Weights of a small GPT-style language model, trained from scratch on English Wikipedia: rotary positions, 2141 steps.
Each number is 128 + 32 x the weight over its row's rms, rounded and kept within 0 to 255. Layers, rows and columns count from 0. Numbers have three digits each. The size before them is the row's rms in percent of the matrix's.

# layer 10 MLP up, 320x128, rms 0.0724, rows 287-303, columns 0-127
099:160094159154120128108090171132128196144139110147164184115137078136066151180137159151150172176176130170178096152159092149111118080065149110135137051135162150092158051151141135106154191165106169107130100151131111172135117153120142128133157111060101123150150107118129139115091094155173096146154137088144174168170146133147193116144091168154131053152130129149149096074098122109141190135129
097:116158078075117138106186049136123193100183114144116168095135150104180106124128136094118110110078152124109082175156169132118190130119131148061098133126126106143188142105088110065115079132132169156135175179119142139145126133123214104169118133085163147109121077130124187179164089136091132179158123138129144172136167150172128129097121115126104161152148145061103139188107102128143119067102
113:131142134167133116181192182088095136073130151113108136179145073142121175068142166178202192175143111079155071112142149175140134116094107042137132104137161125123155084087164138116064159105120112063125121114123089163147152152115170107140213114162165055092109139141125130130119152146147113126131188145135084133107108135101136145096146110108079129087158153140097124170154125110160114111149
097:127075076097148121155142112119084115135124124147096127101167138171075141115144125133149052167177063178062116098137132146181093151150157120069148192104093224160122089081124139058125143182062127149141159117143118139141120165118128101142201078110153122128159140148163134148134120137127063190119175094167160135107116174088129139132094133119153143131119118163150093176148163136144108157146
098:115151146086151121129137147166119105144102092135132097193096170154137144153117162105120155056093124132180045142102140118126106142177176177168095119136154125133122099107130092098102122143120087150135114037150105128144092130154143145140209172171138116198148116109144122129092128123186082097122109134100160100131183116073141170152046132102094121129097162076136108147066123126144085208141
103:135106156151099148122138135157149116090020123132157156165149162196121111116055138102127141137105146138143147078111072090109148116108114125130155139178182113106153141139149148067162156139090119141125140116171122116142169141161115145146122105190147147187177108174156063132094161124084103112117109160138117135104110152167160121118157154168071104139093073087114100075078208138085102187074
094:065090154126148122095138123137143098096093172189131139095096080120113147139165136101140147123132121163131090086137176145132153139111171135146151130148053133144099162165101052161089156192069136165142149074130124105121076096069104082120068118139117112091149190077156140181118128074137082098131120143143091127130064154156169088161125121164112137096142123108121125131106110192207147079096
105:103172144188163149147167160108132160109105082151075163176117153094159111176151144086133092140153100153117100118109140136127125152107162153155110125062129136104103093101131128091073147154068098113173156144139069153072126128155116114088121117051134174118222121171097116107154102160083133124182081160115100145083125152109133106118107164097156162160120101062106158098151197129130068074124
099:173117162113139032084156102135160115161116095155183112135135125136114140150157100166134205110128167066169118068131128146159165152112146130135135116193092155093144119088095080084085129090132143143117149087095124150056104129135069134106126189163088166109089137128155095093152139183116123145108128155160120181143085124117169142137115153134138167122099095172118196169103134127040128173108
101:109115137142067080169102057108156122106174114143093075165127125100141157148101115139116090141114141172085114105174051173106118069129183074116091134181160101128099160120183129128146169122100132155085134140141104107166138182097065113102095105222208142098126135120131155156123116155152081111148107119124174164146130131102141109046092143121066095111101123128085136118110125168115142102116
093:190114165112137149178139095091150166135100120110118097153127007118088110123125161139077175089144152098115191131075093139146155129107073148061140111112115108110085089145149072113108142094158085192149112074130165172129138116191129145142117140165062067165164165113149124097120165186089135163144161133094148139117125136098105108174175119112140170150171127128139157090121161127101140130155
095:114174132089137086140157159112172178169135121162160125120130184092157123069111161105183135172103154152214120142223092121132097065127135129083094081121168172117106142089108097151123148078184103138152166112144127113176138172142153138175141136113101166107196162127066126133151124064085165132167142125104129088129105117169147092108114144145124108125094104097125156130117106083086195089148
100:122132114096165175175160103121114123165087131107075140127073161151161130158124093131127123200133132113173130077110109156101161164140137131109161110211170154075178125104150099138078080125092122084178172160075163102092193121120170151125195111150089135164165185127147095154118112152084124149158077161158109148130133111148106117120113163074082168098135151114146137096137174136158212156142
088:144116114117130118135100092117130137140095046158110124130105161056107145113140157124114107076106116177144144092098129109143119117042123178126139109134084064122154128106142129118131162116124113175114166122170123162192078128140150140092118103077147143141100069129134167078161136126124181145111127151156137162188094099095093092158120128097182076160117143148177116103097083142230149090037
093:115219167107163093136126157112139096137118154112144193101148073090161094121152112180146116110144175053164123157142147094040105123145196116085120186098134176122093127118138114139081131114069117183141145156174115141129115142151125129108103092126163138125118102124129070180085166126195088097086183084161141163110140184118177101121163085187159141144100122107110125126138116124151122101099
097:088139180096128093120145069151155143140122134167190132095147108148112106075112153174135069127129155107092124169102100099145136137092087123164194148106110162078139103156076195122152086130146101173131122146112114075108085072139104149159144136145150089172192115114140056117120090170112145168143084091165109129107172103065131116105130170085169137100209119079151126158097104160086144157108
094:089181118075106128048095140130052105122136142106164109081172137159138129094155154120110140115075149093128133153134119153135134128168128129131099102070104143144204097141085078203172124096139165071110098096136197097176091145122083080134133158161103152109090120163151108147128108202143114075165103105071131084114128126154182130087124126126125094139091100122145189111142181084120111157124
# layer 10 MLP down (transposed), 320x128, rms 0.0726, rows 287-303, columns 0-127
103:109104059155163103185070139068131129133151142150106128116116084084089126160117138146127108070171140167109089082141073109100133181121088121210142048166113168164069142137135129081087085140119135066140120128134089109116175113147154143119076165138151092118128154081118078144089144120153121119121111156104141093120136124165095155105170208143119069080132109111099155177133141083094126140170
101:152130182105192153102097155161139137134178114090142159138133135135074136155128148101212105087128128160055123132138125113156146104151138169132124140079151181047147154117143110090158187074100112120132122124190122114154148099134167163159142127113146135114131120175144105062139128167080133187135095162115096101120135082185120097062145105127061085153148170085096090152137158084133056139107
110:071107132173100172067086159106116067103175169125171138171129151112153174119116136137133138125103136109099151158162120180188149117106157152136066153059170133098122131151151188175135124150109132153185137078182120091138081139126046106105150103149114117099140139111165132149127085150147179163088141131159094159118100147216137122155066098125117135117078097084130099168129104176111166093146
097:124163153129139147168173140074101133187121116113080168128107131078116128096135113163117203098114099106099122090112143098171180128145115095131145135150174102114122147182139160153124230165148124060107164113089159148131151109106092113077134112085130093155189121088070137094162144127183116151191133145122095134174078147115113148151196158206163090107147101160137102138120141100086107092108
101:117151127106102099165083160164156107111112132097169131106144134181136131083174144060149158085128110137177146129177141132134111164129090190173069147123094051128071140150110101110083108115104088197157182144201146083188159133108131157129144087114153160099118116176134169126115111180184141120118084144143109070097128132074140115082146136145161131098142124220140097150094132112106135103159
101:163159123160176194079112145153135137166071140123125083118190130114077127124192064050172124139078154148082081144056167088100123081147150080155140120099090149123116140149107145115070161134137110145157102097086096123151052134133165179138155110132155138106095135134086128139150162133118156117069125129165065094127174089150087076104128124164117123105141128164134117139155100122188104086109
097:183107090077126139045115085177100120125082158163132133085081112118144096087156199105175111084104091118161131117152140076114094124138124164086107142117093123155108140142158116180069100108163127208096207082179107127076158147113158144136166147111142118170105106151150115197137114143098135112139132119176068126144115078121099123139087150138155149084123128121144134218151119096168110135114
102:118070134200139136100130086096173111143112156091113126102137156118134172156166124178146078152081171168162107173154103099118112135115130112144115079149177148121110122132120156091165122085153070161104160177176145158107120083139090104140114151165053065135124084110135132057184093095147147131139046110156122106125070129146110142162165074133111165130085128106114141153066152094179181109133
100:169072166109156124099153135115113093139105155093154127156137084136151115069131117112158140034097137127093123177120068163181068162135207100133132104169116148139188197140201124120093098106160171105131149117181153170117121122159123149169173075179128120107147178136151158196136159164178143133139143108109102108120089094100107188138112099134080115148145128137110158152123086089090144144140
102:049072142153085122093089133114146182126090138147166170116141119180086109135154171090126123134159144090144143131122150124194157246167053114150127149100120076164147148111126082117117114084124144186148098107152092135106089106147142139126103089135157097122163149144070131162099114147147101112132132163169155089164152122181152209122132134154143115095147173152165103098162158079078160116138
105:103049148182151172146139138148148082104080147138215105110067134141114114094167123188215135092122123142090113159157116139155134135129184098139111157144126098099118199182116063127129127089138156075110155164114072151118128118069069164116122123145111137154126135169163140094204103106130115125132115096180160126115121132172104102090142136081101120110158123156109091133132112178112052150111
097:168108142075140146157072165120132086138118157164129114112138137157072103097077133105178059149135149145109100132163143099116155065133136114096105153083156119138122096078140154147093143081160161139102114125145159154115087203134081122167170089123130109113145159059154101128107091122105139140126178110081114060143148102186057115202071094123165154136144167154154050099163104153146095109126
093:133134115161183078116154118128071146151101155089109122107095032144139093095100155118141105102110122148112075124180075107164148097163114136087097157138117104144130146154135094171148159114087148066167130185154093088178111126058204140097087157095132120134156125065078104150159149093123188118069125122182121126085132139140130090177153155156104153075114148122146143072116103136169154079124
090:079147197133149179144162119162098143107171145144110173132111112152121162153162146075139150136144139113100155121126086106148058118225123092143156144140137141151119083168095161150123237113104121117104105139095237083165115160149163085131176073120105156148180163115165134130094093101144106121155107139106142151145109099159161080097108147110083145164112137114162174141087130109112139174149
103:132102144108132153141136132143174165195187124162108110135058141112142147150158120101163132066127133130204110157041138079103096174110129174114174113139101180093139079118140115103190166104159110116102097125128086138105166151143199117221135136133088104115122125139133109163099128136086073196089135129143147123059102112108092086123100164141171117199127127144117146131115157126158127112078
094:127137116161046115156168158174162120132148099134108070153116114092143114129134121098131117150168149119160117077083140135141126151153107195118100096103161090149094178178154113131132251144093110148115054076132147125098171134093105065116148132143148098121100092078053099087128131151139132082142179126056123123165136093111191127110102122113169085133147095117139091141195117133126128116130
097:185136163122119134154162142150126173135129105106134074101106068101132103165138105090153113113156138153141148140163131097093132186051138122121140100097085194126051151162152180122137073081154124088158126181099044095177119165094247148104151107139143160102143121092093159087154129117116156188151160129181116168136128129121153102116099121085143142135139107097135139114111144099108124190153
# layer 10 MLP gate, 320x128, rms 0.0727, rows 288-304, columns 0-127
107:127151087149150178160136099179155153090184131122182128136120138143091150081096181171120170047123117148143141155168152091114160144161037161083109168181135147120161122076105153071176127111087095111130132165123170116173137103110084105151084126144139128162138101159093117077177167147135139152131129120131140139128076118151162129170170161161093082148123156105069095162126186120123100168063
107:142097116116132148081087106130149070150111102160133103165141152123116135139159155083099145129145163093164120106130167146124136193131160128130121099113128158067127145144093157070185141150120107138094140151066101120179095132133125117107105125102106111141188130210148153160111151118103119080165128170084112060202196198083091126127172103166115078193176145174094093078110151140110149134075
102:128189075093052109116128140151100100131164098177123148184114112158167184169125065139097124129174155145160114086164134146114126156120130081103097159099164097188153098140108090149126127142151075101099164094127142127147123082114138124145125169098158210070185068099134107129102208098112163133131096075176115106126111143157152116096061099122112093166122088116140110103138103139104166184149
096:100128070122152129185139165070105134145160102151152108089129146071090155105176091093147199162127142137134151113156120173143133111092088086126090086080083127140095116123131163132119142112088173145120058137216144116124096122122149128115147111124174137059133096173098121138065110145153152220124080108141114148139159105084136107093175143112100110150088199161119070096101097112166093133147
100:141090147155097149175132105098084077093112097139177095148083138132190176083183103141126102121189150173110143126123138141060146137170142139056117166108089158124170097114054095102171081134069132109088111166125158113116064114115192118148146150133098114095106195150149117097129108137126085127081135116107137062098112189173176193140086119111119101113131153110110124157104148097104147129115
104:111146095169133122081126075171115188098163121125133091173135134113186085087056137174150076142123076092147161113164132084154125163081136126136155148169142134134144100095094087160157110154180094122167100090191146087164116077105083155072113104141105167106143108124186115133196144131137144157102138139143130147089077128115087137044135147129067073138095179102141085106168126130105124125153
096:120128146097137144096142042102097118139141127201134157140095125142109097090077123131160141103214109145126145155170101160112138136080127121104160075069086122154107132125165143056073184161101156121064095123115196131129120064084132173136101098125139143142114093075139164164124141131130073143133153135077124149168065109188130099142202103160128103128164109121111095150133083146174116155115
092:120113107117100146151154148172087175107120162161133138121104143066127112108148170099096195095124134131137165171118120112110142142125157137165113127131145097091170190137086077154116085114152135157109117142126124122111078131157214179070088193156105060172110158125173127186128109180101154101156138165111113138108102121151090113058102065103165098095145169168157114046136141161096141142072
099:147125148115149143112100187126115200116127080126161128100117094139079186088097141103113165111100086131104165121136165173125112138153094103164161102160178131128124115136114114107074146116117146132173153114120138111158129107138160133095179064165146136165097157113188161122071121072150150102159132150135159177154164141123062058142155107182132058154114054105191094087094149129190187102114
094:127133104098144134132113148142104080118072097122188106124116126122124119126081119170197090144124097175082082086120120169119083161119126113100164229160098108070097126109126173140134102081037172110151171120139134159131128061133075183122077137162148119144159118114092131085191173127153077164105154148083122157065133151144129096136130109125148164126135142136131135150129120074119172119201
099:083128120072102107087106095167167153106140112102170132121160159130109125105133089137146183130099062136085131111107142147138167159113084147072057104136129158172126221129145117173146118160101201090117133148173135123114176126120154098103129089149129132134132204059112173105067113133166128153125157049142085081138095144087137165091079100157074132149097146179155107108143148088131129120116
097:150095155151131146096146123062057118094094155173136116181171112113140103108140150099140173147155158070124112159129080219145140203095152118124107158126120091141115151078126105160157073124126141066147073161141147151124169123123104135127089166118143180137125101092164150169035160117138113171065147150108123152114125128114111111145151099080094165168109153087126179174121156139136059169109
080:158121169123181163199154084147152158084166152097127163139099105129154183100183158130156113108118099153130131106114113131120118123135109095120168119141128102127160108127133102127059094087136089093086130139102118054172134138169153127132121071147151124096157149143105144127186099157154110153173103180155132171099053108191156102049164149143206114185103169121120136146106120101175105205153
099:183151182116171090120146141105103134159132145178172182116050142110108156146152141143144122190169152112061163156150117139144176129118127145177168106094126120094131165165177120107163147077088101148074106143124144109092131164104181149121107137140126148096107056144110123152114188167127084167129107091154118112145115107184121096187130123072104051097114138184197142133137065149109102093121
092:153133099184159109141108120137155152111179159168113155122099166168111150151114129089102147117131137179193111132109119154158058169149157158144070134181078132125055061144145114126121124102150155137087148076088148116158116174085103007130104140103053123152100123135142092074137162085145130154134089161118117141165102129168153144174112117151142138104178113159089172142110166112113180106103
094:132098111155130132106147127172132137114180121104111146116123132098147135141143097150125129106116154095146086085106115106131164125119114101214091188193061153168159089154166162164052080133092131083117067061124134115109161117101206136073123099154172173126134114151137140147119147075193184125168150132112070102124148174078160086082126148096069171092108150139107138118119129115115154118081
100:124082081110118139096133121139159111122130150171101058123127155147131100145094158133135097151108185105167177178144158126157103168152178152129156132159111108075147143104110138137069120145118193142106102150137161197159115137158108100121150147079182171148147168147130134123134118163167117090064115111089199128116131160144167083119189130120125125186126130117072238041168133093114132145120